config.yaml
n_layer: 9
d_model: 640
n_head: 5
n_kv_head: 5
head_dim: 128
d_mlp: 1728
vocab_size: 32768
activation: "swiglu"
norm: "rmsnorm"
norm_place: "pre"
norm_eps: 1e-05
positions: "rope"
rope_base: 1000000.0
rope_fraction: 1.0
qk_norm: true
attn_scale: 0.102
bias: "none"
tie_embeddings: false
parallel_block: false
init: "trunc"
init_std_qkv: 0.0227
init_std_o: 0.0227
init_std_up: 0.0227
init_std_down: 0.0
optimizer: "soap_variant"
lr: 0.00544
beta1: 0.95
beta2: 0.98
weight_decay: 0.064
lr_head: 0.00534
grad_clip: 1.0
warmup_steps: 49
schedule: "wsd"
decay_fraction: 0.721
decay_shape: "sqrt"
final_lr_fraction: 0.05
batch_tokens: 131072
seq_len: 512
doc_mask: false
z_loss: 1e-05
train_tokens: 524600000
steps: 4003
dataset: "wikipedia_en"
Each number is 128 + 24 x the weight over the matrix's rms, rounded and kept within 0 to 255. Layers, rows and columns count from 0.

# layer 5 attention key, 640x640, rms 0.151, rows 189-241, columns 0-63
[[132 130 138 118 103 160 120 125 132 114 168 121 116 118 166 123 112 163  69 111 136 117 132 131 119 142 134  86  85  87 156  73 174 122 161  99 125 131 123  96 127 132  83 135 176 156 148 101 108 126 157 135 148 136 121 144 157 156 114 108 101 147 122 121]
 [143 109 152  97 157 140  93 121 110 136 102 129  97 140  98 119 115 136 145  95 137 144 119 145 115 127 101  84 119  88 149  85 156 149 130  82 152 119 130 112  89 145 180 157 109  93 147 111 141  98 141 111 113  85 124 138 114 154 139 128 124  89 126  85]
 [123  97 138 160  92 138 122 146 127  92 154 149 138 142 130  93 142 130 141 143  94 142 113 127 113 146 172 110 104  99  90 115 128 152  99  99 139 152  99 148 108 133 159 113 162 126 135  90 144  99 142 119 115 130  92 100 156 142 120 164 119  89 150 103]
 [149 119 111 139 138 152 138 138 139  99 108 129  98 129  90 146 148 124 133 103 102 129 130 128 103 115 104 139 118 118 136 107 136 122 114 136 102 127 112 124 167 148 133 157 132 132 146 125 129 114 106 111 158 140 115  92 148 116 135  95 133 120 107 129]
 [135  97 120 136 135 132 136 133 144 117 149 107 105 148 154 105 130 132 123 130 111 112  95 131 152 102 149 133 164 124 128 152 114 118 169 105 143 153 136  94 118 139 131 135 100 114 134 129 101 136 126 134 121 180 127 110 130 149 137 141 117 136 157 134]
 [145 159 127 121 100 139 131 187 132 137 102 141 116 125 140 106  94 114 124 119 121 117 170  88 135 146 131  91 145 156 108 116 139 132 135  97 133 150 133 155 114 142 157 109 142 111 132 119 130 132 107 126 137 131  92 117 135 100 104 162 145 112 130 128]
 [120 113 109 142 116 158 130 133 137 142  91 148 134 135 102 113 109 111  91 128 113 167 117 112 151 121 146 100 165 139 123 166 139 130 146 123 143 178 140 119 108 123 152 143  94 145 132 131 130 181 118 118 116 132 116 137 102 129 152 136 124 149 167 124]
 [148 116 141 158 136  97 128 109 151 107 125 152 127 108 137 112 122 140 124 121 127 168 167 126 133 149 136 122 138 153 107 124 139 115 140 133  99 128 102 136 137 128 109 164 126 141 152 123  99 115 127 120 124 111 162 138 124 124 110 157 124 130 127 130]
 [ 95 120 141 105 117  98 132  97 128 112 114 105 178 138 142 149 154 122 127 105  95 114 112  85 126 105 137 116 135 145 113 123 121 115  98 133 132 121 183  72 123 158 128 112  83 114 131 135 113 182 109 161 141 152 151 150 111 162  98 128 146  95 141 160]
 [124 149 117 133 129 118 100 131 119 127  81 109 139 130 126 134 115 119 107 170 119 106 150 102 140 113 155 113 143 140 128 126 145  71 140 105 128 136 103 151 115 120 115 153 109 137 139 129 121 160 122 168 133 124 139 127 112 112 136 130 111 119 139 121]
 [ 99 156 103 134 152 127 151 114 129 153 134 120 156 146 115 112 128 135 101 142 164 113 105 128 107 125 120 106 145 120 130 138 119 126 133 153 125 153 118 159 127 107 138 120 132 125 135 128 118 150 135 127 134 132 135 130  99 123 140 113 138 114 125 121]
 [126 135 137 113 108 146 105  83  90 145 137 125 140 108 106 141 160 115 152 128 142 132 118 134 123 100 128 126 127 162 130 135 131  83 111  92 146 137 121 172 143 114 127 109 148 142  96 103 115 140 130 167 141 120 105 152 123 145 129 132 128  86 162  97]
 [117 119 129 100 108 131 151 134  96 133 144  86 114 107 116 154 121 180 134 155 143 129 138 124 117 125 115 141 164 120 117 150 131 114 105 103 128 171 110 137 111 140 123 119 133 148 119 120 126 136 122 123 140 127 140 160 124 106 110 122 133 166 118 129]
 [151 134 167 121 139 141 144  97 123 134 107 115 127 160  91 136 120 127 129  94 109 117 128 169 130 141 135 145 172 155 106 141 129 110 116 131 136 148 108 136 126 116 144  91  88 161 122 104 140 167 120 130 101 117 143 116 115 117 128  86 132 123  98 139]
 [113 148 145 161 127 148 115 118 111 128 124 143 130  62 134 179 140 137 112 121 134 104 143 118 137 120 119 110 126 155 154  99 121  98 109  95 138 119  97 101 139 133 108 158 133 126 122 128 139 149 151 125 130 152 119 109 105 128 123 140 120 171 110 135]
 [186 171 127 106 127 134 148 119 139 136 117 127 122 153 158 132 121 106  82 120 143 107 117 138 143 120  99 174 115 137  94  92 143 144 127  88 164 131 126 109 108 127  91 130 162 121 104 141 150 105 154 111 121 111 171 118 177 164 116 135 132 102 145 117]
 [162 108 193 143 107 183 151 119 137 153 123 107 140  98 109 129 110 112 139 163 142 127 157 150 128 103  99 131 152 131 138 120 152 116 145 129  87 140 138 146 129 173  80  89  98 121 158 163 109 134 118 125 130 141 117 100 125 138 137  91  95 176 118 165]
 [ 88 124 159 120 158 104 134 116 126 170  77 106 106 121 155 151 119 146 128  80 137  77 134 152 172 156 119 111  93 144 135 102 121 139 117  89 119 104  99 134 157 163 139 141 128 138 108 124 153 125 157 121 151 182 150 101 128 173  85 103 151 156 140 163]
 [109 130 119 128 124 121 116 139  95 119 125 108 103 129 148  92 132 140 125 149 119 121 139 144 155  77 150 116 148 154 151 129 165 167  82  89 105 135 116 147 163 152 104 155 160 127  91 150 130 158  95  84 125 121 128 106  90 184 123 104 157 115 127 101]
 [ 82 156 153  95 161 153 132 142 114 110 103 147  72 115 119 112 104 153 145 136 131 116 117 151 141 163 129 153  87 110 141 117 125  91 114 175 143 100 123 103 107 112 128 115 139 154 153 135 110  86  93 110 123 103 143 123 159  82 101 133 124 149 124 152]
 [104 140 169 106 117 135 138  80  86 121 135 132 116 111 124 129  93 129 184 124  74 138 176 140 132 119 103 120 121 114 144 146  94 137  69 111 142 134 113 158  64 110 154 138 125 139 112  78 141 106 146 154 137 148 143 116  98 132 113 151 128 112 106 130]
 [106 144 123 143 166 116 129 140 109  98 186 134 134 157 117 137 130 146 146 134 109 174 177 164  98 132 126 142 149 101 143 105 143 136 136 140 116 154 121 100 112  82 182 154 139 101 107 121 114 146 115 104 132 134 121 113  98  74 138 125 127  98 153 154]
 [122 122 175 114 121 102 145 156 155 155 113 134 134 164  87 135 140 121 115 124 155 106 152 136 102 122 128 125 129 156 108 161  78 149 147 141 129 175  96 125 112 137 159  96 150 113 136 128 180 124 146  95 121 144  89 151 123 151 124 104  96 107 109 168]
 [136 137  96 109 134 100 130 118 101 178  74 132 160 148 146 126 124 130 116 124 104 103 165 125 163 134 103 144 115 114  84 150 107 198 163 151 120 137 198 142 143 134 123 128 129 122 119 108 158 133  60 142  95 129 170 116 137 143 123 109 144 101  86 108]
 [119  92 103 157  98 111 114  99 172 147 114  85 157  97 114 132 153 174 153 125 144 124 121 110 163 142 101 142 130 111 134  93 106 125 147 111 145 127 141 122 119 116 101  99 152  69 154 143  70 124 108 137 105 114 116 125 124 156 182 155 102 107  90 134]
 [126 144 156 130  99 111 166 128 136 138 142 167 115 153 130 126 120 149 127 156 113 121 123 139 117 168 140 152 136 148  93 139 131 112 116  87 121 136  91 115 103  77  97 130 110 167 110 116 118 107 101 103 146 145 146 101 100 135 174 146 118 116 134 103]
 [109  94 128 137 171 151 128 132 163 147 149 158 124 150 153 126 127 113 134 103  95 159 168 126 114 122 137 132 113 126 115 133 127 115 169 152 127 178 134 117 100 104 145 191  87 148  98 116 144 110 133 160 111 106 173 127  96 120  97 122 134 164 162 151]
 [187 111 166 135 111 141 160 133  95 127 139 147 130 155 118 127 161 123 148 148 178 129 119 126 127 115  99 162 146 110 176 160 107 161 105 115 120 176 136 105 129  85 130 128 188 115 150 115 119 109 110 113 137 108 110 127 113 112 135 133 122 119 143 154]
 [149 142 122 105  95 132 142 124 150 115 159 116 119 106 129 139 110 125 128 108 118 120  86 166 158 130 166 141 135 134 148 136 152 129 123 128 132 114 154 131 188 166 130 114 123 136 115 151 168 108 159 120 116 135 158 125  80 123 117 160 126 149 134 113]
 [116 122 181 111 119 139 123 140  93 177  97 155 113  98 110 125 124 162 142 126 175 126 171 133 138 106 105 117  93 134 109 112 124 140 123 106 134 104 137 112 121 172  98  95 156  86 144 113 185 147 138 154 126 102 132 123 153 135 143 124 119 126 118  96]
 [ 90 101 135 152 129 108 127 132 146 123 107 145  87 129 154 103 146 148 124 101 108  95 133 132 120 133 121  98 103 117 118 148  88 139 122 137 141 118 127 143 106  69 141 149 119 100 121 145 118 139 131  78 123 134 123 167 111 148  94 127  83 144  52 131]
 [182 113 143 103 160 107 126 106 138 172 182 106 134 155 129 102 113 102 107 124 152 177 138 127  67 136 124 126 138 146 145  88 141 116 108 160  99 105 146 102 164 157 139 112 130 194 143 150 136  46 133 144 167 133 165 137  55  92 109 135 151 147 152 116]
 [118 114 168 136 136 137 153  91 128 113 138 164 149 135 102 127 140 140 147 159 112 132 123 113 125 162 147 125 150  84 168 171 106 154 145 139  82 163 125 103 109 124 104 115  80 157 120 153 132 125 127 153 164 133 150 134  80 149 120 173 117  92 107 100]
 [146 157 132  96  99 119 166 106 127 141 133 158 115 117 117 114 168 178  95 126 103 146  79 129 144 160 121 129 150  93 105 135 143 125 150 127 108 122 109 123 140  88 117 130 178 178 123 122 124  96 121 131 120 106 129 118 174 118 123 135 138 100 117 148]
 [164 159 103 135 113 112  91 143 149 121 129 164 119 147 132 128  69 117 141 157  94 181 124 110  99 124  86 170 103 132 157 137 115 109 106 162 133 135 137 100 150 102 121  97 185 152 103 110 121 112 137 144 108 115 104 122 161 115 102 124 139 183 111 177]
 [118 156 151 165 118 133 131 101 103 118 165 169 104 100  88 130 143 136 126 139 150 101 130 130 131 159 117 161 147 128  93 124 139  90 120 118  67 146 141 144 140 126 141 161 145 112 114 125 126 115 143 139 100 122 108 121 137 148 167 134 108 128 140 153]
 [110 139 152 132 124 146 110 130 108 131 112 132 156 126 141 104  95 130 157 203 124  87 140  86 125 170 126 121 123 103 109 119 172 160 172 144 119  93 118 120 147  78 134  79 139 106 116 105 179 119 114 139 111 139 141  75  88  66 133 112 105  99 132 131]
 [124 150 136 117 129 115 136 162 118 161 125 112 108 115 160  69 122 117 114 155 113 112  77 128 160 121 129 148 101 149 112 112  94 159 131 108 169  83  91  91  66 146 120 110 129 135 156 128 118 145 164 157  67 123 114 144 142 152 128 148 140 138  82 136]
 [ 85 151 151  96 118 154  89 111 140 136 135 123 125 125 100 165  95 117 150 103 132 116 162 126 124 158 149 147 117 120 126 103 147 115 132 128 120  98  90 153 178 118 133 178 128 134 159 110 171 133 175 116 126 126 109 125 157 122 110 110 124 122 128 133]
 [122 104 122 157 144 133 112  71 110 175 158 126 111 119 110 116  94 113 116 159 126 120 127 130 144 119 104 135  71 129 140 119 134 105 152 162 136 141 127  99 108 100 128 141 102 171 116 114 152 116 130 172 102 113 104 132  90 115 121 142 106 115  99 111]
 [ 96 177 144 106 119 136 100 122 114 119 113 130 110 106 123 169  99 145 103  98 160 133 115 140 103 121 133 136 138 130 119  96  69 162 142 106 139 123 125 116 107 118 130  79 166  82  93 137 135 132 132 124 154 167 122 108 109 120 182 128 135 115 112 106]
 [134 113  52 128 140 140 119  84 143 108 183 133 159 164 143 138 119 124  86 125 133 133 119 133 117 165 131 113 134 158 153 152 136 107 131  94 144 155 137 125  99  78 107 139 145 111  81 131 185 114 131 142 185 149 123 152 161 122 141 134  79 156 175 125]
 [149 149 129 134 133 154 135 133 144 102 153 136 156 144 113 144 136 145 157 113 159 154 132 123 108 144 129 127 124 129 115 143 164  91 126 154 162 130 149 145 117 134 109 122 125  75 190  49 109 110 111 141 126 156 120 115  90 156 153 137 137 113 160 123]
 [110 122 102 132 141 167 113 142 168 135 125 144 137 131 131  94 117 106 132 101 121 138 127 132 119 144 134  94 135 106  94 109 169 125 153 113 121 117 104 122 126 116  95 156 151 126 137 142 149 158 114  90 101 136 100 118 125 101 156  94 102 153 118 167]
 [132 121 173 118  82 147 129  89 127  82 155 136 118 156 140  96 129 161 119 141 172 154 140 126 133 117 135 107 124 100 130 122 147 152 121 137 130 121 125 105 194 184 117 148 116 156 136 116 100 123 168 148 104 132 112  96 166 157  83 155 152 128  85 119]
 [133 123 169 156 112 124 152 115 133 136 105 110 126 132 102 117 134 125  99  89  76 162 139 134 129 145 131 105 133  70 171 171 125 149 148 132 127 168 140 109  95 130 135 158 158 181 114 102 142 113  62 149 143 129 111  98 118  51 143  94 129 151 136 116]
 [166 129 112 162 118 161 101 107 131 150 151 159 111 127 150 146 170 165  84 102 177 118 143 127 159 137 119  99 118 118 164 157 123 106 107 143 137 107 102 116 129 111 111 131 168 131 121 134 176  75 132 120 142 155 161 122 111 190 132  95 142 158 106 136]
 [160 110 112 105 138 113 126 138 164 114 165 141 140  84 125 117 134 190 134 114 158 128 136 105 104 133 138 119 123 147 127 111 137 101 137  97  85 135 135 137 146 102 100 140 137 127 137  83 169 118 101 134  89 152 140 106 166 128 135 107 118 121 138 121]
 [ 89  97 149 140 122 142 132 135 195 130 143 155 159 123 143 114 126 111 127 132 137 105  94 131 123  98 146 137  92 104 135 132 164 105 131 125  96 139 145 126 122 144 109 119 120 177 155  90 125  99 152 104 136 135 114  89 185 139 148 106 131 124 121 127]
 [114 104 162 142 128 116  91 146 116 142 120 119 141 109 123 142 125 155 130 175 157 111 115 117 145 154 159 132 128 106 135 114 133 163 112 129 151  93 167 112 145 149 158  87 131  80 131 134 113 133 126 196 134 125 122 156 122 119 116  96 102 110 123 120]
 [120 115 142 119 144 128  82 155  93 148 109  92 130 140 109 160 157  95 167 172 112 131 147 137 119 106 139 113 102 132 109 106  96 155 176 139 143 127 143 146 113 124 156 113  94 151 125 128 146 116 150 152 123 116 130 141 190  98 164 143 132 137 140 132]
 [110 122  82 129 146 131 139  92 126 151 113 126 136 141 127 118 147 118 123 126 113 143 171 140 137 119 169 109 133 156 159 153 147 118 141 152 136 110 130 113  88 140 127 102  98 155  70 101 139 137 124 150 138 175 175 121 101 100 151  96 113 143 153 154]
 [135 151 157 150 101 125 106 148 136 127 155 149 105 166 124 110  94 113 146 120 119 124 122 123 180 183 142 125 156 107 128 120 125 171 110 126 158 167 165 134 130 103 156 120  86 118 150 131 144 136 112 148 109  87 165 145 105 102  93 108 109 137 108 165]]
# layer 5 attention query, 640x640, rms 0.145, rows 190-241, columns 0-63
[[120  87 142 107 120 128 141  72 128 148  91 122 118  92 113 165 120 157 123 132  99 135 101 141 138 110 157 136 125  71 132  93 145 116 130 123 120 109  90  69 108 157 103 148 123 122  97  84 113 143  83 144 134 139 160 112 107 110 137 146 118 134 102 149]
 [ 96  97 103 103 128 112 133 107 143 154 131 101  82 139 110 122 139 127 108 103 132 157 110 122  99 151 133 134 125 120 155 174 167 138 147 138 119 117 123 118 109 142 103 151 105 116 152 133 128 158 123 163 166 140  86 132 115 107 136 152 148 118 110 141]
 [122 111 105 143  91 103 132 131 110 176 112 139 134 109  81 100 107 138 101 150 110 133 136 126 116 130 103 151 134 152 132 101 109 136 138 129 129 161 124 156 122 145 140 116 128 139 137 139 101 113 118 134 121 138  83 111 114 153 153 195  99 121  92 107]
 [128 141 116 179 113 118 104 113 152 145 123 105 119 145 101 126 157 138 128 137 137 115 152 129 129 116 128 114 166 123 159 136 124 109 129 101 128 161 140 140 120 116  77 129 122 123 141 140 164 124  88 111 105 131 123 117 151 101 126 186 120 149 137  90]
 [117 132 151 128 155 143 127 108 108 114 139 126 122  66 150  98 142 126 166 114 155 120 139 148 116 122 135 176 135 103 139 153 155 116 114 153 121 134 143 137 135  85 120 100 143 148 123 112 125 108 110 105 158 114 138 128 134 147 118 170 122 145 128 123]
 [109 128 140 156 141 106 133 164  91 139 144 152  78 141 137 171 117 120 131 145 132 161 126 148 118 139 104 114 107 126 107 160 123 124  69 124 125 111 141 118 138 106  98 144 122 119 111 132 129  82 133 168 107 146 136 141 148 118 117 119 127 127  95 151]
 [ 98 169  99  96 115 109 115 164 157 136  94 151 129 123 143 143 129 127 111 138 112  86  96 112 124 110 116  74 123 142 129 122 140 119 127 105 158 129 113 131  98 120 102 119 139 121 134 123 119 146 123 128 131 118 133 129 110  90 172 119 128 129 122 135]
 [120 156 175 122 109 132 156 114 114 127 145 160 138  94  92 126 125 134 107 140 126 162 103 141 148 147 121 162 113 116 153 154 147 153 143 131 105 123 108 172  87 118 152 101 107 149 155 125 137 124 110 117  77 128 146 141 152 163 138 139  84 139 113 146]
 [118 140 115  94 110 155 126 128 120 142 137 140  84 110 124 118 128 133 103 119 106 117  91 172 139 149 138  89 120 124 147 117 162 142 123 104 143 138 118 108 146 174 131 122 101  63 135 165 123  91 149 111 134 104 129 131 116 134  94 131 122 108 133 137]
 [123 131 111 117 114 179 177 146 121 161 166 136 151 149 102 104 134 125 100 134 159 133 169 134 114  91 135 163 146 155 129 138 116 128 152 163 165 114 136 128 145 104 109 133  80 133  88 121 132  94  85 100 126 121 172 134 132 126  99 160 130 120 104 172]
 [148 128 121 138 138 133 112 141 108 124 140 148  86 122 141 165 136 121 111 130 107 149 162 164 144  96  85 127 118 110 148 151 110 127 106  86  93 147 101 130 137 202 119 120 152 129 158  94 158 148  90 103 150 156 142  98 162 188 129 146  88 119 114 133]
 [143 190 150 153 116 137 129 112  92 147  99 126 104 121 130 118 160 169 124 146 111 108 110 153 127 165 166 128 105 128 127 134 130 106  89 120 113 107 162 127 119 130 131 148 133 115 129 177 123 104 134 115 132 111  86 150 152 149 119 129 179  94 174 159]
 [ 76  97  97 128 139 126 155 134 108 134 122 108 124 105 131 137 135 128 138 128 135 125 131 129 107 128 158 136  98 130 148  99 150 109 134 142 135 141 103 138 133 138 148 127 140 115  87 118 119  84 109 134  84 107 121 129  97 139 150 152 141 148 152 125]
 [104 148 144 117 106 140 123 100 149 119  89 161  93 131 160 149 142 135 108 114 125 114 124 154  81 134 109 146 128 148 107 141 124 133 138 108 129 129 128 161 128 158 128 146 118 158 112  98 151 165 109 136 119 110  69 135 109 106 159 103 121 131 127 137]
 [121 145  96 134 104 121 112 135 135 106 116 146 112  84 136 176 104 131 116 113  99 159 181 132 157 150  55 122 128 151 188 132 120  73 116 148  88 127 142 186 146 162 145 127 131 103  96 129 115 160 133 149 140 101 115 121 137 146  88  98 116 119 180 107]
 [159 143 174 113 104 154 142 108 140 127 124 123 109 113 160 107 119 137 109 119 109 138 143 149  96 139 127 120  58 105 118 120 124 158 119  59 135 133 121  81 164  91 121 115 118 142 151 111 133 114 157 117 125 115 100 122 161 116 123 109 137 139 104 136]
 [ 88 131 141 140 113 109 117 102 137 110 116  93 116  84 148 153 133 146 103 144 136 150  90 140 121 111  94 115 162 101 129 129 116  71  84 146 110  98 134 140 139 118 153 141 105 126 122 138 127 152 130 142 143 112  61 134 119 167 159 132 123 143 144 147]
 [128 168 107 144 145 142 129 166 156 138 139 144 127 145  92 147 117 117  90 142 115 167 148 123  90 125 136 140 138 135  78 135  99 128 112 122 166 133 161 141 154 150  93 130 125 100 152 147 119 142  89 114 148  99  52 164 128 113 143 104 160 144 134 166]
 [153 150 169  94  94 117  96 132 154 146 147 128 125 114 163 140 144 115 149 104  94 155 150 140 162  84 129 130  92 113 135  76 137 100 167 105  80 120 107 160  98 160 106 109 166 109 183  96 136  97  93 140 139  85 130 111 164 137  95 146 131 110 130 133]
 [ 77 141 127 178 124 147  77 113  44 110 129  89 116 128 117 133 129 165 169 145 120 114  66 104 142 151 113 132 105 110  88 162 128 135  63 153 179 121 119 155 169 156 120  89 170  73 109 127 132 120 115 135 154 141 150 108 126 126 115 121 153 111 128 126]
 [120 112 144 127 112  80 121 140 128  20 124 126 121  96 136 155  89 108  97 178 125 139 106 143 133 133 107 111 140 160  73 102 128 164 109 177 159 108 125 111 161 138 128 103 115 144 118 113  89 186 147 151  91 135  86 150 172  76 138 103 110 173 138 120]
 [144 150 120 105 142  95 100 142 107 130 125 134 145 164 109  90 104 131 129 135 103 137  97 143 133 152 138  84 120 141 106 110 121 137 170 148 161 111 145 132 131 162 115 121 132 107 169 142 161 132 122 149 146 139 149 151 124 160 108 117 162 119 105 113]
 [142 167 130 122 118 134 134 100 153 105 142 138 127 164 148 132 139 140 186 178 120 130 113 114 135 167 125 105 139 128 114 151 114 138 136 109 118 132 129 107 156 155 138 136 145 139 117 129 160 119 124 121 124 102 113 150 121 138 127 145 114 121 101 105]
 [123  95 188 153 162 115 103 120 102 148 153  87 105 136 147 118 142 126 119 124 117 122 163 135 124 131 126 123  91 108 131 139 126 136 142  85 125 138 121 141  97 110 100 102 119 152 124 137 120 107 146 144 102  99 157 112 144 125 131 160 134  99 167 109]
 [111 133 141  78 116  96 120 104 141 164 138 139  93 131 124 121 135 146 131 134 130 135 102 143 115 109 132  76 135 117  91 202 123 103 118 125 123 158 141 139 118 118 111 102  64 140 114 158 138  87 143 122 124 129 141 170 109 118  86 124 117 114 145 145]
 [133 142 134 154 142 134 151 162 117 143 170 113 133 149 106 151 135 158 126 114  95 132 149 158 126 144 145 121 104 135 131 146 111 123 151 104 174 146 120 114 133 137 108 155  85 176 133 150 128 151 139 125 157 123 126 114  78 145 126 131 154 100 147  98]
 [ 94 149 140 146 121 103 116  74 138  79 141 125 157 156 158 128 112 126 108 125 163 126 130 137 148 122 159 121 145 142 119 121 113 124 111 131 124 128 135 117 141 124 124  86 108 113 126 129 173 129 134 138 147  89 130 155 149 151 111 125 115 130 138 129]
 [101 131 108  99 124 120 107  85 107 138 129 165 110 139  84 118 120 136 106 136 122 142 149 115 133 157 116  98 100 122  98 164  84 144 143 124 132 118 167 132 129 133 122 146 104 107 104 153 108 133 122 111 111  94 124 135 111 115  94  90  99 115 124 143]
 [127 118 154 148  99 117 168 145  74 135 141 168 128 149 128 158  93 147 116 164 160 107 103 115 113 107 136 159 119 120  95 102 147 127 143 120 113 105 118 144 168  68  69 100 141  91 109 129 132 136 129 171 121 132  64 171 163  90  83  97 141 100  98  96]
 [ 97  57 158 140 110 145  86 149 114 135 108 103 157 106 132 123 106  65 112 115 115 135 125 126 133 162 122 112  95 141 136 125 156 174  62 135 123 154 151 150 162 115  97 132 100 127 107 144 130 169  98 130 141 160  83 106 157  99 131 134 120 163 129 145]
 [171 123 130 111 119  94 106 106 120 141 127 115  67 118 101 117 182 134 107 140  92 154 184 182 122 117  97  97 159 155 148 118 147 143 123 107 152 163 128 151 169 113 118 154 119 121  99 118 127 149 192 152 158  98 121 162 124 140 139 151 139 164 152 146]
 [103 109 144 117 104 110 140 125 117 106  98 123 124 120 160 160 160 119 149 102 103 100 138 145 118 127 149 137 154  99 120  89  83 130  90  73 154 114 123 102 150 151 163 131 133 150 103 161  99  83 157 135 157 105 150 133 175  80 143 134 114  97  71 144]
 [127  78  84 112 116  85 166 154 134 119 117 110 129 122 134  97 144 103 169 120 119 119 117 116 132 155 123 137 136 130  89  86 150 145 116 108  82 102 102 127 111 133 134 120  98 147 107  93 164 155 119 144 127 120 114 123  81 137 106  84 171 160 141 152]
 [125 194 133 128  61 162 182 108 151 168 119 163  93 158 107 127 157 103 127 206 159 111 137 132 115 125 150 127 141 121 111  93 151 144 139 120 117 121 133 153 153 140 138 126 100 103 161 134 113 133 128 145 132 124 134 177 101 130 151 128  82 148 151 135]
 [134 143 141 158 204 132 143 139 154 135 125 163 137 129  96 143 116 115 133 151 129 158 139 100 133 134  81 150 118 109 121 130 145  81 111 150 101 122 101 153 126 152  80  90  99 103 150 121 133 147 174 188  89 151 111 134 123 134 172 102 125 130 137 125]
 [107 151  98 134 124 131 125 119 110 103 164 142 170  64  82 153 136 126 139 162 159 127 122 159 128 125 109 126 129 122 143 110  91  99 176 104 154 139 107 122  95 155 144 127  56 123 153 116 151 148 157 126 164 132 126  91 145 124 133  82 124 138 120 156]
 [142 164 134 141 134 150  95 118 131 144 154 150 117 156 159 142 167 135 171 170 118 146 116  89  90 116 117 120  49 120 144 146 124 100  86 139  80 154  87  99 149 127 107  87 137 116 130 114 125 137 115 109 144  99 146 123 126 138 115 138 142  92 122 121]
 [138 120 152 117 108  87 121 111  88 121 142 118 140 179 162  82 122 139 162  98 142 147 110 114 117 117 162 110  78 110 116 110 148 120 117 162 131 130 154 114 154 179 159 116 113 120 116  80  96  99 121 143 114 138 142 111 108 119 120  98 146 134 141 145]
 [ 74 149 140 129 143 115 150 145 135 183 140  97 113 144  98 113 130 123 127 119 144 110  70 214 143 121 116 165 112 126 118 132 144 154 128 120 142 128 128 136 127 106 121 117 112 119 136 126 153 112 167 124 189 140 114 135 113 110 105 147 155  90 122  90]
 [113 146 107 149 126 119 108 162 162 134 122 109  98 152 105 113 111 123 113 111 164 133 141 149 125 103 125 125 138 102 135 128 139 107 142 154 111 121 115 148 106 149 119  74  93 163  98 116 107 122 116  83 122 161 130 129  80 110 147 138 161 133 148 139]
 [113  86 119 129 110 101 119 160 143 129 187 151 148 158 129 157 101  90 152 124 102 140 119 151 150 125 122 134 103 108 120 147 140 175 130  85 101 140 144 165 131 101 107 120  83 115 142  73 131 110  96  95 155 132 111 120  97 156 109 167 122 151 120 127]
 [131 115 127  98 166 134 132 135  99 116 117 123 111 117 144 149 107 113 115 119 137 117  87 110 136  94 138  98 125 134 116 128 138 141 127 173 147  73 145 110 101 141 179 156 117 153 128 115 125 135 151 123 165 173 115  88 157 161 101 105 140 140  84 169]
 [143 135 125  88 104 152 149 113 193 119 142 160 112 111 200 114 139  92 126 135 169 115 128 118 119 135 127 118 137 199 134  98 126 126 127 135 106 121 121 152 154 158 110 129 100 115  78 108 134 110 129 126 129 110 119 122 122 106 143 124 165 126 101 140]
 [142 140 114 128 108 123 150 121 152 105 137 156 159 158 152 117 109 120 116 114 103  88  93  98 127 145 165 124 146 161 160 138 127 164 113 161 145 130 110 119 125  92 112 107 124 205 142 148 150  92 125 101 180 154  76 133 155 160  91  90 132 136 128 139]
 [112 128 126 150  91 124  76 144 140 190 112 132 126 117 143 145  89 120 145 144 126 105 148 157 156 108 140 142 108 136  78 169  81 130 157 152 144 146 120  87 158 153 137 123 172 115 124 127 113 131  59 146 117  86 126 129  77 162 132 103 151 141 105 119]
 [ 88 143  83 200 140 164 105 115 155 100  73  98 132 158 138 113 168 128 106 110 129 135 113  89 151 135 119 142 119 132 119 126 114 140  77 141 135 120 124 130 151 134 101 158 167 127  83 108  94 145 128 141 157 120 125 156  95 113 108 112 128 165 166 109]
 [138 121 104  91 140 119 115 111  70 164  88 109 119 111 110  92 129 137  82  87 173 154 128 153 136 114 145 176 107 140 123 147 142 135 166 162 150 107 129  99  89 124 106 141 160 159 111 137 112 119 101 135 174 156 123 135 107 117 167 132 149 188 151 154]
 [113 164 146 136 180 120 168 114 124 149 118 168 113 119 144 147 153 151 147 114 115 110 119 149 150 185  93 124 137 113 106 145 116 128 141 138 151 150 146 103 151 107 157  98 108 107 125 154 149 121 103 133  99 125 112 127 123 105 106 128 161 130 163 154]
 [172 161 131  71 162 119  77 159 116 141 159 144 134 143 141 157 178 142 118  93 126 145 115 113  71 124 175  88  87 155 103 171 114 124 149 160 153 130 112  97 119  98 142 140 162 118 128 177 113 145 139 141 134 140 157 146 114 164 125 115 110 148 137 135]
 [114  98 113 126 143 123 118 163 119 110 132 133 117 132 128 152 128 138 138 156 100 139 125 127 138 157 113 177  94 118 156 135 128 130 167 104 135 134 153  75 120 142 148 127 113 163 128  92  83 102 130 172 130 139 141 142 138 113 159 149  97 151 179 137]
 [104  98 105 137  94 103  88 130  88 163 104 124 104 154 100 135 152 106 132 112 123 158 131 124 119 136 118 164 136  90 137 157 138 126 122 145 101 120  92 106 130 132 119 122 178 105 113 147 140 106 149  79 157 124 128 139  99 160 104 144 184 111 112 134]
 [117 125 132 115 112 101 109 150  69 115 108 106  93 108 113 122 174  84 123 120 103 154 180 138 138 133 137 150 123 141 117 143 143  92 114 161  97  99 133 143 134 141 146 117 115 155 179 122 102 150 146 131 189 125 136 125  88 129  99 120 148 107 133 121]]